Each number is 128 + 24 x the weight over its row's rms, rounded and kept within 0 to 255. Layers, rows and columns count from 0. Numbers have three digits each. The size before them is the row's rms in percent of the matrix's.

# layer 4 MLP down, 160x640, rms 0.113, rows 105-159, columns 128-255
099:121123135096133085128092089123118154135112114184125140161126130161132151133106136132113101114125116125135114130102118172085139151149135110115134154120155114121135118148180098079127127115100098137143114123169155074122127161137148116109125153142167164160081114098126126158120088179084077127130139104123127127116132177142136084138120097099137179137123116135128119093127144098106163116133
105:164145136107132068127100123145156130160114111121158095131116199107147127062118137133108100136140118141115120211122129175121131129131131114096130124123130101188150131111123141169119144094137172179151106104090141143119122137141095165176075116127128128148089166117119133119114115166102106120150144115144099151142131136166114107127138139132112100052052144165125109128115128114139129169172
094:195132132093117121094169096142135159114160136169104125094178162109127144116137103123123134136155142154117122122155127133123105111140100154114131099074149096126115128125109113117102101100124164134129117131130137111121162178145142126141157173173142129153105144166160148095158146129106141144169153133140121156143161114096128138157138128164157108136089129101165125079108106138125090175130
099:161119105189101164143107101145140117130136137124116088120091148147132130121119098124135131151118134136144154160141133143100148128063167141080119127111116136165113108156114115131142089143172175113097130141118138145142149164170095120161105118120148147144119148113169117122153124124106070115126170111170126144111134106106159113141145160119130090129168198117134125097130132131125104086078
093:095107129130122155145123149103098119115126132120135100137116116147130079107155109123114110130133153133139155129123144117127127136118129120130137127095134125164122122123177137086148108145167102114160116110155167135138154161140137133136112151142199092184145149080106141120109122087142073124103113136169164146130101151119167172067148137110100133126201086116122104104109114150118139140108
104:099104117098134152169171126156174170084119113107145159100187163087166170112156113124183100137120139121161092135097102121110144071130098095154134106166100152172140180130115109139153160085127090118129114121113158154171086127095103133104124132114145124111108120132115102115136139149130118156123128120133079105107140143146097142132148145111088169112134125163095126170157139121102120115136
095:138137164123117116168111125118122137159094126137195091086149165154140136156127118133109139140078141074119151120098136128125102125115119133140114127124091139178124128106142104134159145125137154135149145115137211150117130150067137109133184073147133099224136124120147093110132127099157161120142132100073108133121128192118117126096149127097121153143161131144124130133101106159147138147120
100:130118129142097143086135141130138129111112116107190164126141111115093138152097116085114125144143144122120131089128117132134117126113151137127116132139101167188138135148119153094098117109117159106092138120111125123104123113154123148128075070113146090108157113143140090117141094141125112111123115157135141112087093109115177116125124098132135162095123156119108118156134159151066113111133
096:144149136071130095147129140154143109098134125143134107132156148122100120153136120068107146148131111079126151159147115130080153102125122133144128152110143140126083129122120065148101136142183123094153111125151147084169101100148110173115152118107102171123139134123142108165170146104161100105135103142105141128111165131098122145136134105151159142109125139113154104114143129159105091128115
094:165142159161147120133143134104113156105153135147084136156127105095107148145158148133114143115133172102108129124090128109089154118142119119124099121138126115133158138126112155105111088115133135172209117143132117166096110147140131124145135102105143110173136146124179108144139145068098111136119107112121138126148138128103118102122132145120106124135121130115154120073147081145141116156150
094:124102150078107124123107132134114138129120178105144122194141128157122130109154129169094145123113085128121146096122117142139126192150143136114117120139105129104156152149158090126101148159123074147145102093126098153093095132120114114151113100121127109163136105102135125161134091163126148100106122115152156131133127144114160150123141138118114146090144135124078102106103103173127131103139
094:078119105157120162176158131150090163083180135156084120109142118127154137122133108136111121106126122069090156177084128151095151149131137126139161132163137095135116108114139072093125109134120109113136154122094086116119151123122177110106112110117128100162135142155147158167129103130118128139133090116131149106127109107138119147128121172101135115151108119140105108152136128148128146102131
100:078144130142190133113142133129115114106169177085178092117130099138126118136093165119118141141146089134114138161103126115171150103105114118150119138112179146096152129117131186132105088137142123124135151082106117141094147112129155105121164109175152159111127122130141126084108128106145121122126122114176133145106087166130119132172098149147149069114114106136124139130097073122105149076134
108:160102114137143065152139143156141131132142160115112122132101117149124141168135137127118138087102115109103122142115122149168104140136116130193110126196088106176110137097136118112123129125071104108196087127140113141119146105136129147121160118111165145132148142126112068132107129145121123111121142117129122109134100105127119125145129162123117102150089122168128140115097089114123080154157
103:110120093111118144154103134141140138080105105107130170115154108105121110174138165091134140140159137098119121105089112143104149105122128059138140101157134132116146120136122163137130109127113100141109075111105117111147099145127142128119138089178139119122100148135113154138122143115158138115156111151111128142080097170171097154138158135132155098133153158157095120139144152142134159139145
100:130128067140175110128115139148101091136103167145162122139151083150111091085101112126126150161164146124113149136130131149121058130116124131110097159151135136179081108135128109106114153148104126119122117128137111179123107160127143137144126138128131101130116132123131149133146108111143090132116160172166166117139087136120151148121171149127161198114192134155122122170148107130133101134123
107:130105093119124130104139111114109120154126117129124169116126169160155120109103126125112165115117148125127170129120171081113116140144129107116090127124123122141112064140143042129130134151128122118126089135114128128137108155140154116116161161112099157151137120168161134144133120153124160120150102086115110121132166150096133136130099124145153104128207114155143131091110149220117131142118
097:124165088112118131162098119144136140124172131114101144124151140121113103131089138134128123134150099130131158124088085114082134156162139116140137146135142133079137166127131145107114140112089139117139155119124140099140169070142111137128201136126109146140149137091127140106144111104168080130120141091088181122100133150119104116141148102102137074085110083097125098112146186142124142137100
111:150140139171108144125157111116114168130121150149137123110068133119131169112149100149096126148101171086156116111117147154097155133120137120142144137126159137127105082131155090162132099125100166175122142159164116124116103139075150131123118134221091077099140136131128113156144124100105147109131100118113118135153134134084140130127149117128166089145089150112157134094137170090099104156139
097:129131113112111103161151135116103153090169126109150151170120125135122148133147146125094106120158146152153128083142157104133125079110132143130121162129136133093107136172115117107145154157132118105081107116098083129162133149117118098170102147153125116092103117162149101115136139146116178155154151170157143141127170117118168179070129119089125152112196139136093120197099102160133111133154
102:153113071179137142151108128105120146152145101160157147112148129117147101130172120125112126148120108082117156099141150046130137121151149147153134128163156153137139107133153164102154147138083107101101173128114125112119148110131139087101124157116071092158116073127126123125100141128131141152104138099165123170105102126103141124122147143120107114183150112098140114127143144112157171133142
100:106144115113146132129129155135150151148111115110151119067154176115159180163159098106121127103152082109078103138082117141069132114125150131134138095129106097107156153091150132096131135106158136132128138123097116136136096125133109132144092127138147142125121115095135127155155137131134125129156131148136091101142104124119152156118127101108111161124137160109088145131143155168140095120128
108:086121163133147162160140150136116140125146134109156146146114136151147109119140146126162095120120103131111163063112133145148134125137125153117146137128110168097104161088130086172125111163154106101115144116102134090136116127109136105110115161152144162174137114102144137121097145081144122135137153141156131157147166121126164157132094123185151150098119128151103150106141112077125148138105
100:128119122133130186104114115120128113095145123109138135124137109086162163135073070143135113165135144088104144090182110153129084137134133159136151104132130143189147157089150111108182142125166118138144086136099120075113124143132114112149084150113123115089118143116115104119101093126134194124141140136110160126133123125120094060132123117167104136116114084128108120152098132151137141115136
094:112107154148132140123133160132141084116104088141152138132129143123118150115138096138122127131104141090138141125111135135124081134143152122130126086098121164176134164098099156104140145115156136142162064146159145140113158146145126135120149141133112115117095111104096154108122147113096167114128105133148120106116093157136152099146116129071119130107158092122154075177143114123118109084154
100:133096150069132103157124132151109124129102102132122114119131150109099122141152085098164128110165107165144147091120123122121138126132109129128094134136080117121121116109136075136138090121157143100098112122129149173181098132137056118116103123130163128134118102106107085135139131103120137147096121096128086114096123116099137129153115149119108145128178064101112127097126145129130137158149
091:124094152132148127118119148126116128144147105143177143168096176155098146156156105132142178107128121143099119087106154096134125153167147145066087155166127125125152097150100094115130137147093141190161133115158108154136152113120104133141151100123123124159141156163091103088141152155140179139127111124103121090149158141141128071152091141092161120068106116105158123175111105187103132166152
088:145156137105158148116135120108126110121127128135069108124146135109087122126112156123088143130107147126131146107161168141148109163170119110098131121122111133109092147150119199152165123157121138170185094129119166117162135157137167130163161134142130132090127107116092163152104137141168171143120128161120160110131126114101135122131156124144151100139115151131152138124123132098140103089162
104:120146111127120117108156168102124133082114114150146179144096124115075133108114088134117165129131126116112133122143120092140148108123165171126111108126148147104126114116136155113135078133134148096101149158135114118123106164131156137151155150168144153110139147126148164089129080096115167151150157174174155136108133109148142172126107172132105169106118122118160151141105100154150117045124
093:129084154123111158130134112123151157134111120142087103159105131141149125147134097145142121146094111163079189105112144123182143148175142116101128173120129133073106127104168112136108148130112153174102116126113145156131179114138149082126136132106159143127146122095153152183071088140124108144090160112080135099120100169151146133108131114161130121156150101131132142140129148092111136120137
096:137161106146121078115105124115136132148113125131122078103082118128114105122113141109084101150121164139090099111119085119145198156116118101119147151116127080105123081138137173097097143158140164150137069152148141129126088117150137113125136122137115147156127132120125078141187174157140129108123143077142163164171171149097106110133179133143130116124112147154144119150115101137110126145118
098:188121079112108174143113128132131135153092159087137099114135110154113140128124097122108143096152110122129134143155154158116120091107093120123131099129120131106145074098123149139120099109121130134137138131103117159118121142133132154135121147130123162110138124127140121103162170119163148110122113141105132120118127151126117127150105175137180155115108149119175125081104141111146106107210
097:130123107116107168119112138166123119106168105128120103091090071114138149137115127114088153109133137122118156075120116121144146139137152107090098110099131098112147103168160167139137118161147094138125149147096133144078119144130121101153097095068128109137138154103142116093134123148160139080127132154102133147137181152117108103126141121134165153106139137134141145145099166156158136107110
091:133088097139126152109143127127141152086140124130088155117163103104114131100120141097149107132112135138135108097073145145108105147093111111144136121168105140079107149099120172097125160129113161141137151122100124126135099143126121116150107121129062126128118107110089118138068159130115099137125109141158109094101134182150118129127129099104102112147106122082103139146136092149139147153176
097:106115117159158170128131094130128132085099117121147099153135102150109134117129111160107133086150129162089111141115129102115155132120135134104137134139147140169128107147165107169154122136143201075110100133142131129122109123138140153193099130143148143047119121120124169114107106122133171123114104144142095134140140133161106149124100117162139132162144093144149101135119121129124119094099
093:135095120100145132122095114124139114107160132123104128176165093117101134131143119129148124109111099148121112143129132094100124103092110131116134120098117165133141119131118119111097132156106115103138125109134159064121154143141133166146103143120113162138088121102096104140131153115126159159105138157113144114123108137150108127108101108151107124128197148186111091155114140146124112117105
096:121136150107083129118112131123178107161130147137123112093179104118127188153115171103151125137127111107113134096095104137147071132075118150108104112109127143163111097120137126147178135083103135143169177140142133114118136128123141181145154128094107119110135119110139117133154152128119142110145127180115130153135109144098118111149166130115119188120091121106126134193126153139127163129141
100:105127111136126125096128114094131110120105126125126158143160106138138115158128182078128131152179128157112135079114120121133147118143111115122132125114108086125115172136149120109143156118179122125109082105139174148121119161113159130148117187124124122154162093122113164134144138115172131140152121154135122133139139114124146124130142119119164109143153109164105114079121173117128104130121
116:101104138059157159106086113136101119144112119108139139121135132176172115084103143146164117127100098158125144100137123116114104126162096140130137187110125152131136099137129174156092139148150150172078177167127133134169167182110158140105103109156131113125087121127091108135121110142145129127132084095134136126133115136130133108109147066132152151155095098152120134171109143149136158128174
120:108127137063140152134108149112121116112103082120132115139174141099099137118110121135134106114115079129109144141125098186121139136198101114163126148115158105134136132134110122154153137112126107161084098147115171133144174123149110108111121131145152100104090151120122129142152130139093104195101142085120128115107131131107111109101121091169098127110153104137135127149180128134131156179142
091:100126148136091095119123145091135117130118125148152140150176136128100174119146098087128115133081155132127123110100134114113128088072097122110108114117107123143139123149103165134134116114122057124119087091117144092156166092081117097103109159148089122131133111114123117123149118157087133115147110090133111127138113130092117125126115080132131201174163126146106107087184141124119130139126
104:093103127120120125134112146092091101149150118136127127120113132110163078141154129127089117128189156144140144121129144127098155137122119117120107150149125131134112149129142150106099087139126109090113114135120097148149158103113093123159116107138122149096134138110102089162105100129128164119135120137148163120149104164128102120143108167100133180132148151132107133133081112157141139130165
091:078138116146107114119126104106115125096095097115095134108169136149114106133090097131091132090117145103180139122139146140104168141113162115139159130136099118145120107145132140099144096139151150098096137150129119178096154107127104130130145155162180120107114118087117124097159083121135166137132128145106169068108125125114118104122143136133100143115090135119130108095110169106144106090091
103:138128123115116117145127134147122119091106099132164132113131129125131130125107126084143139133129121116121159111137135105119116089157115110136144145142100072114152131141134113121143167126137103121115123136134151114158111108130139098101159115146149080117116086121143144110128172154109105120135153118112107126108142125120115142098117136120099172137130118168084088148149157137139112129136
105:120085143105130197135162143125125150152137112158130158102159128102145130121170113137125099103120117166112103134116148132138116123126130134109108164149101120115114145106108169130118125140115126114115084093091170138176136079101141121168121111100106097128123139122115136114130125125114157156115151167129112116149089142170103148121125152120083145150145113129144140138111119133192120160117
123:119147146126126183138154128113133139106131098092128128125101110082149116116118207097064122084106149102123131101127124133134156115117118059117123142125117147112161107097128114199113124149133091019097111126100150104133142136127119115149108126113124133130117172135140162148112147149140138110101106100119167101114132087143111136129132094163079174108120147112154119148116145143075152104129
096:131130136159118051167153169111086132146111169107120114130114115169115100147142140162127162151128122097107148115135137130110133151136137141127165103112150146079108110134155133105143103159121148143115154138159081121118116137099119111135133122111134108156142127092144151127173097088152160110121136108090139167135111105149176122116149135088166086120094138154129110128170067135149150134177
095:151148119117107151115118107138104122066120144109162111149117134081135110121081112121123107134124138124136122106153106163118151153088157103182134138125145139137151128124082114133080142107099133187131123088115090184143102116100103110129136064141086112081083132136097149113145135125081178146119145154136074137107150117136111104095133152149136113097091175136135108133136119149094095113151
101:175114134141132154114096125147137112104122142133126130137103088128159127129097165150173142117101135097110125106116092132128113110103162126077106123143152130124166158096101162136127125117116100120124078105133120106123107147132113127158135142098163171128118151143145144097122105134158142110157092157110109171099141141079121079149135131155131139089164115136145102115133143162136162100124
091:141090116116108124129125118153167118150158092159112128125089137108113126147142132141129148115102115131158139095112139117136112128125101146114172118192167163111121123097112190114135157134117129115114126115131119143124151121097175125167106123136154153145165147150134165101107134151140177085128119097130127122107117127173142127121148121122088105135108172149156163102124144162148113120128
099:105151131123151122131149139145115140098161161138147139124143114165128132148144133120074117127150120085106117142116113129080122125120124104096123141140157106086160101156124168124108130108090178139137103129119136119121117131119153114086146154136120157134164135141170097114143117128102127134134116111119104123155112125123087147117190150131109133092085145116165157100153125103150111130133
103:100140125095130074133174123148132105144156128095099135146142108088151108126098146117179123082092126133138136096169157131132169141137102171103120139144125131120096133154122110115090097092138061122109098124112099101126156144142136119136128093141147089156142141141150101139118104114168142117143153109086100132114108116122157142129127173107135105149111140119116117094148111156178167129128
095:110157129112109105091126134119147132109136117155130119156118163100113100087141093115119112086126104151136110090151093095133120140095151126132121084161090169131177111105110134111089112143153134091160124172109134096125126135104135115101167103138109163134104079106164098115123140163133161174121136171169131151104074101143111131125096125140134122109122086125115113121145125083140159079139
101:145115121099141150091121128104088097099120118132067132122178072133133109119113173165143104096101112154109132119133112126127137094096147112141116103114123139069136154148124070131180142144108111112133141121132136088126135138131158109112123122097181081100106066150108128124104133105125131147082129163098121135148142174111106114158122122125121132127171127141131101094111112111127141089118
102:095142132106148152174176163127111156166114132126112106115109139155134109141181109146161166155120122113135145163117129134140163137142175122149154121146141123151083108129135086158106145111112128119144130139115154117095109119072112142124114126079134158140127120107149088158147097140133129084105114119178147117121136175134118157120139158088114181151135148134134154160161110109107152147120